Part of a small language model's weights.
Training: a variant of Adam for these matrices, 861M tokens, 3283 steps.
Each number is 128 + 24 x the weight over the matrix's rms, rounded and kept within 0 to 255. Layers, rows and columns count from 0. Numbers have three digits each.

# layer 2 MLP down (transposed), 832x320, rms 0.0276, rows 17-43, columns 0-79
103096089072123129161140100144115089106100123125131134105168126110120120117128143106091088152114160137122168132113144131132103164144139098141112135149112132147134128179163172127135111131093158110136171127110119107142130156129121129111096109
128138114095129116122150097146088154121116110152118144129136081143144126121125166161108155131107038140117133108117147129127104151152087116162121160120189106128143155129125145103104134152130121124085162118094119144141188154135164117169146116
103132084147157136149124136108085173116133079140143134125096113116097106130104124119148117115125138147141118132144120139117148150117122122162113115153141113128120141131131147134142125125105151132125093128138132087131112112130132152095126153
139114132159145082140104096124100112153094141118138124117175124106139128162119107145113158116113185117131150098141084123115142139139142124123120156138129116103153140115161148141149112174155144061123137119104103147149152125099153136136163116
101129137129123122139146142105090167152137104109147079106170154161095099131162108125128151129135139151139104129158139085083191179175097138122133153150131170139108113193143191137094170161098096115091165151112099145117112123112165117125084150
150128132148189111150167128051114120119153126151168135135117133140135109134122135175159101125117139120151121125155105135091164110127126096118120137189123136154163147162106133083140141101104141157095131145124146155089151131120130152171125173
131094121118144174104111149122177093139124070119120111135116121155136112102117124139118163104100139139117149122149126142178129122152139126126171141104140145123117106164138149165110125170113100119119106125122145138130118119111096136128141160
141151119135154146090140144149138131123128098157110176107086117129164161085167111089126099080142148137162126112092129136154117127124170138153113105166099093103105137171164090140161167106130104135144093109108151105165146169165075157119142152
113155091115153160139118137134104139108176192161136130121110132101122162141139125109176103103135099134145121115118150125167097134117129108120109130140114131132134134116138102132133133139111139093106121097123123104151100109166127138153117111
124102129120074132161139093106118158121150201121169174123210135121118105140107142095141119061138144138115103115071128107142155140141057133147126130141140129127087151118106124106128128113189101112101164145094113083101114122135129137173075111
121147114136152086119143116145148146162162142099124122114113124127120157149126127142124140126109141144139140153120130134097118131162107098135159152136155098152077106089085140149132118085118145147105100118124139117139159136157101099117154149
147101113132160137130109153092118162126121112176135099143137098110157145099155174104096097117172095105115115172088130118092138144150115104099141125149096151095151141112121153135143124141128128090135133102135108081121116104159106119159096163
123137114154109129122131138098165126123096154145111135170110138089126124112150133147111108110114155130136130127112142118150137104146120115131130145130130132085090109135106106118120141171124110161107128120127144144183108137080140093155119137
139121139118150150147126136152127135098135146141138129127129145101118099122088126168138128144106160125117142137129139116103132113140151174113120128167118120130132167126116108074106142133108115109101169138117088099164148139104072079146132083
095110132112108106121113139128107174153162097145090139133134118167128102099107162116077110082103136123119144176157091102135175122106096110156133132129125171101100121151156144152100125177140161099143118099132143139103110133108141136179142089
190113141162139113119106131096140130169149125159190156100163133083076107158153114099089108131121141127102098127171090177110158105114098141140098157143150113152115114099118126152145144112123127133086152147151138108166108134143114095157155152
123147152092106120098103128166141108156122166121119134111142141121110122114122103113149136142185166108103138109133136134126119095123167115083183121126119155142105082163128120156138089143157105146157174088168115099099149094131150064117145135
136090112139161135104138131140138135097112139139150122065139114108123065108097115122122149094133124104140174140123129139083211124143097087160136140133153129160138130131119163135117108159145101157102113122116117152101167149138117122153141089
106112106114168147179098094121124107105096168165148136119144103142119120169138145152121139134131153141121143143133148177147144136134099130111111151128171110091116130141093149151084169168153121145145087124162151111176164160160149117122123113
095166129186100108138182124156112184107132151141137076125118126148132170151150116106127151152086100103134134140172157155139096162141117109140088145072111209166112128115147105179140167091095137122120108184093070102101144056151116117077126144
105163129114149115152114121147148111189141176097099104163162141169122143124113153106113139149161141114121084108106149164097099145128122143133152092163149123132146089160168102129144113145131123104142133122114102110101123084162136130118107105
105083130142084111141141137090165138110138118079121146146120131137101141124120131116090123132123160151132121119126142114141163150169136151137179122142143102110086142157149144150122128133147123125151103170128132153136124084138151137121132111
113092124112100137077123142107143104114116133112104139125091135137163068134154163111121150103134120111132127150136078136129117104114119164138091115149116140096104159075124122138123126142146107127098076133124104153134148108117128133104115121
155136116143088156136139135144128145129124138155127114110107111148121121158131138101120151158138125122122117150119155165102123134143089092154140150094083114173095125151078125089136129134124161134123095142154123137106132083174108152135156160
100177148157103113119136119109116129166116141165128130158163148161128138127133148188171133113127120127144121109117149164125121148181125147150137124138120135156126117071121113164084178121156100127092151088127131097137139122123131103110089159
120152099101167157139133118142143163153118124128109155110137147129113132142121144090141142149172095119115104148145122125127118173116141136122086145111107105132114135088115161113097131133157118127109111134124124125144116131122109116135159105
166118160154114068166154142107101114160120103143085112133117131084139136144135112097123094116183137146142129110090105125097114147144168146107143144131122118082182158122120087136133074202139190124094124149131143114142138118103121149114108121
# layer 2 MLP gate, 832x320, rms 0.0422, rows 18-44, columns 0-79
106150130145130133137121125110131124130113102132121146179114103071102110164170095103123109128136147104131141114133108130132146123105151091116140101166124119157133149093143099104168185107117119125169116069140117139152076139130189101123099147
109153129134158158144163102100147110135110117103134128140118109125103139111151117118145120142151150140109149118150145131133157157136163078158093122125086129127134120147135181112115126155126134088156125080146150156140153130084137096098134168
154147154165194119104158113146127114129140120155169154145135093108141113055113133105130145165120116134124115102133137154117118111141156108130150087153091102128106139124136173133145101151094161139110118142128116143106152132141183127136129122
102137173150150124129153153127105156144131131136138169125117116142140066127132100088134109113123154167120129122079087097097187141176104133152160141134138106141138099162144160120160139145101130091111135158144148103134113110110139117087131176
090181130113159173098177092111126129140143137178131133164103097124130128092157114160119120073152103115107190130104104137123132128136121144130120158138094103144097158114084149071159149132098154120162129100151124172128092079128120147153138108
133131095125135117101125192109123105085125122150153118118184151069131093108135104076113110158140156136109142124112151139147136117088097135130105146124114142121089106134147156117155131116085139127102150158152113130092100189131142143154120110
126120121097131134128103131089138161143119122103141087152160134098116136129154082139152148120118129128123133164124135130107157126166112096118171155160109114108075124094116166142107139124139175146130141105116122107104122110117134113099112100
141123155135120125129150134122095081112120141137113104114145112140108092117116165168098130142083153113082124116144181093144148122156144090092134147119129136131136111120099119129133155134144139158098139140101125104133136143143141109121093088
112109118118134175128128094173182149147127125149130117106125126138110150093145118112085156105162119134136167120136126131132155165138138130144158106165130122197142155123133085141133179116116134090122152127143137113119128166086099123122128136
092135081136140136123132142085119164138148116146151127148149134137099094140151116094137121127142109125119132131128133161062118153159070146145102135141078179154135173152119183095137137136151111159149142103096144148132129112096107103129105101
112135168147151149125145118119109146112104117107157111151154109100127135152149167135123117164136173159122108113169137119111104149127124122114113097114108058108127149137156120113125169138160136130129140118133115140149147087120087087137132145
137160126135162173103127128163099099126168124179100159120142151147134146126100115085115175102087152131111133103147127112103110134134130147118077164170105102129128163106152140093168106106154155124125109140090133167135131169138146149096112104
104141110126145144119195178115104132096138148171177142123150119112142138135133105134144087126166133126130133147131153125163160151152143104122174122181118118128154160106088133099130147108154125084126128151139059141146103120145149160148137138
112152111132127142155132122143101162169133105141101114134112128131142111135115129090175159105131145108137145074128181180105115113124129145131104160136116097157125200108131101085188152121101090117138100127119139128179127105123154106115106164
122175147126134127124172138133095083155125094137097126196155122122140086086167130141140125114168135129123148068104145103133136108146126133113121130119138089156138132164145116102087107105139171096159164117110160137120100127128148141126151147
113179153094115125118111138114145133131110107103076123083104122116073098140137129126153138160120121094104115132116156120083125128096119151165110138138090132130095162111130169100134108111110127108123148137105092132135150106115151076129145086
127090161085113135160145095132097111144113112162145163144077125126102102124178138090098164126164108159110127193119141123089146115099116135136137170182144132149114149116130142111139150126136096134127163113104109133133078143148151118131103107
117124144172127142122081186118121122155116133135087155131129080101165105131141105129118109121179104157125140133178131099089133135091086140128121167150138119110097127125125156098129139165130108114163156122125107138118134100102175163142156175
088174149112162136118120126155119129117145116162121105157122132095158165106099093134106149144177113113098117111089162132119128155124113167120066110137112118164122135075136163128140151130121113136144137091117104152106103147114155150143183153
151102166145082186103104135146094127123091089167092136137155124149111104141174108141165128160133149127107159106128125145158158116108137128142080155149144112149118146096133135089109151122144155105169120147103166149124131140137152090166113100
132142139152132128144119181108104116130114125120151140099155135112093133150104150120098089126141129134117119125150160106073128131165098129123145145146103135168090200126134157143101091118165129134155171097125126140135101144130137087108138132
150135108139151139114143108142090127163112147144131141126136078064109163132113147110115136107135121078144112080164132140143088138121149112074095111127132101162139176124175094116115113100128098123094136115160104123188136120116138104138160131
125122134094183150112148099188160141129164117167132156152150095123146149135117087095125106164159091103084130116119139117128114099128108207124108121167148147143124130117127162135129150141145136145101139125136097105124100114122119134111110092
096121096127132174146108169127125150080134087113112151087103122064106104155089109112105146114115102144134132157145082128154142095105115175107049073104121142142088126149170103100147117123110160107141099136112106146157144097154156110129117129
141123128117174114117136141099108143128157129128147124095135140106134126134127134110134102125163121165142138124116104111142154136152150124119170121123099100111117132128103147167149154144106139106138156077133132111107147142117171117143157173
106148126120157103133108102132130154146163091127104186107125119139130114078179089100109129089135153167122111119100107113152136131148136090129110134174127104129132172123114192123149147144123193146100137096139101123131159162128127096134129127
129116097135144100129181134154129149147161148184139192150138156108114178123175094108136111146104105125099129138106112131132147145119149119117143153119118118102131141139150154139140154152160120142156133119170145117124098108100141151125121102
# layer 2 MLP up, 832x320, rms 0.0396, rows 18-44, columns 0-79
164098104178141127113095113126168145148123141106103124123135130114154137087160144091142150104108107140132106136088174128126143086112112138123131108114167101135129132093077151168124023121142152168093142118107117118153135147066049132145098167
117140133131112112104129146145144088151109142128155128143145137121113130112105134148078123100138150120131145118097148129110146095168175143137136109117132122153164168113171143124168118110136117157107175118077165104140151109172116097186128132
079135116134142078101124149129151120133126111139156103113147102136106103114107111133115132143100130116152139144122136143107096141135133080136169096109151126204089111157136126190120135107101102184140141129116120130152133100106099180139105142
143126113124134178065139135104110112120094129096135094133149108141149119153073115094137107158128141097139098129147103163146085157112154141097113168131120187135097097074106145126076148116103119118164112085098152131125123161118134140107144158
160116103103159121123133127140170111099148144135100097148100116114138155158115118152076161177087173085123126129124170138167115169126132187107130136109118138123126161135135131133092162125119069143086125155129133103076145101123105148129117124
132130123120122136145148119152059102131133122160121105098159175137109130154145128051116146149131123094121110093139151150106115120125114094150117135135095136107133136141124146136132126081124157126092127144116150143128169126133147136146105133
157130140118128112155155135135087161144129124132183144131111088112098098157105140131102158139110122136121125113159167072061105178130109128113133156089163178142164122184125172120112120125183100140139131140144125142091103130108109090117141123
135133115116129120144127128138174108155119098103135144126108130138147103118105112138113152110106129111135131151133109128084093114134102137117125120128121151118140117135100133158120108153146110176151108129143136122105123121087122094134124144
172085179124128092117108075113134130075125128113129104119147135109101127134094154135162137064103102110129118095168084130096125110074194106148155122093139149088151061117178094146147123100075104082128126124137138110104092177156107127162144090
122137077144168160126079145121088096115155094167148108158106127118129088122117119095129093149137161160145117156099108145115133150146115123145145118125111136077097119156146134131126166109148139169180119110116123138104118156113166111111105115
122115124152137139106139112133138144084117156115139120101098170121122090170128096118120137151133132110134073093144172097144123109119119147114072184133108142105116122152083114126134104091129118150143124111140125157120153128102091157123144138
113139133101176108167128107128093150100142118113163141131130140156124116138161163107124096121143118173140145131114122132088111141099112136126111113094183125123170142173153147125100147138138170100104126122122137116127137096129119131134101141
104165141152124130136130127144132125147115109095098119139122158096158128066161129131151168128109085121132135127101102125123128111154118130130180135114089106111154105073118128127129150141136137155107072132133116140118094101159146200114134149
174132139107115129156090127159142167142124117110111121151114137139162162129123130072110108101136125109132122134085181155089134133160120088133075099107127120145146169097101162145113145133107125160133137143107130114111133126122115121104141131
170120115131147152143129111109176143136171161140143142132111116138119162149129173076150168168148136134189157155081103157141087127171127168117139147131144118146068147139124147111111150123129098111117118113122136180120147124155141140101150108
105132135116134167128132146129141162179166128132129135083131155112117118159139132158103157146086119140147108143142127144167109142116095157141114130089108129151136132106122132147118137129125144150129119162100145148159152126104113144176144109
108158109127092152127114118124114110145092111131141187178142171146115149114120123142127155122125100100119129142119117075119128194110156188118161152097147135089116094125098124122140153128136145153130139124115093149131105170108133132139101160
161102084110095126137123156105135122134124135155111112142148119122141141110100172144165117115103143157121147119140117153133138101105135100102122132130132146123117112107123125132138162140169133105160109107129122135092169139136127155133140139
136134133103111123120125102107096130159123138098124132070187204117078135067094111115129127104156154179106161154085132159145120156148144156137113152132128136101144125135130115138148150077144164116097183147142177096126132128104078135127126122
089164120124127118134112144125150136114140170121136111125119132165115123130118143122125089147122135135131108158166156116105138159163133134158137143163099141112127118147132133105113101116151126136127124124106099120135112133129120150156178115
138168133135136109146175125120140087147111090104147127131146130115120134091086157138154078132136124148158155135093122098136139113129116116131141127139134104159138125163134154125117126095144191133150171116119106131133131128089142100132150137
134143157128190136118137136147090138147116100127141130144149090127088132124161162091122126139123090093143151104097139162121146121124108130087116134121168119153201128128142090160079125085091115101104131104107095104145104101082177143121156139
141112135143108160122089131125126084101173107130152134121132191139153175115154128119126135122112111161121141108124116126133145117068155162144116144140156146105135164123104092132119123163094132159083126150106161077138133124114109133089104161
144091104148161144100138157112110141125136123150121176131099151148115153126131139118097133146116124141132124124078067098105092122187077114128151134169098103134132100161113162091104144128128095128110120127115102116121142124148150116152137162
137109172076147114112151116119095143084141133147111119148192143144123159141154135135124177136120134133123066111162138150082071114106105144119123164145131130156153136136134058101130128129079143141119111122125142158112118156156087098180128120
129061098151157080186130121110116128112102092122139082123144133118154105096118111166150126144099116145144086164125126151100135159116090147051144124142078158177128111070150142124153125107131122143126136126140097146138138134151107139114150089
130118121141138135111166105174136133145182135156092131133109150114096173117131086164147096166094123148079102132128140134120136128130106100128111113099114112097156145098150166113103151121153100136127123116113126131103124130090140129132095121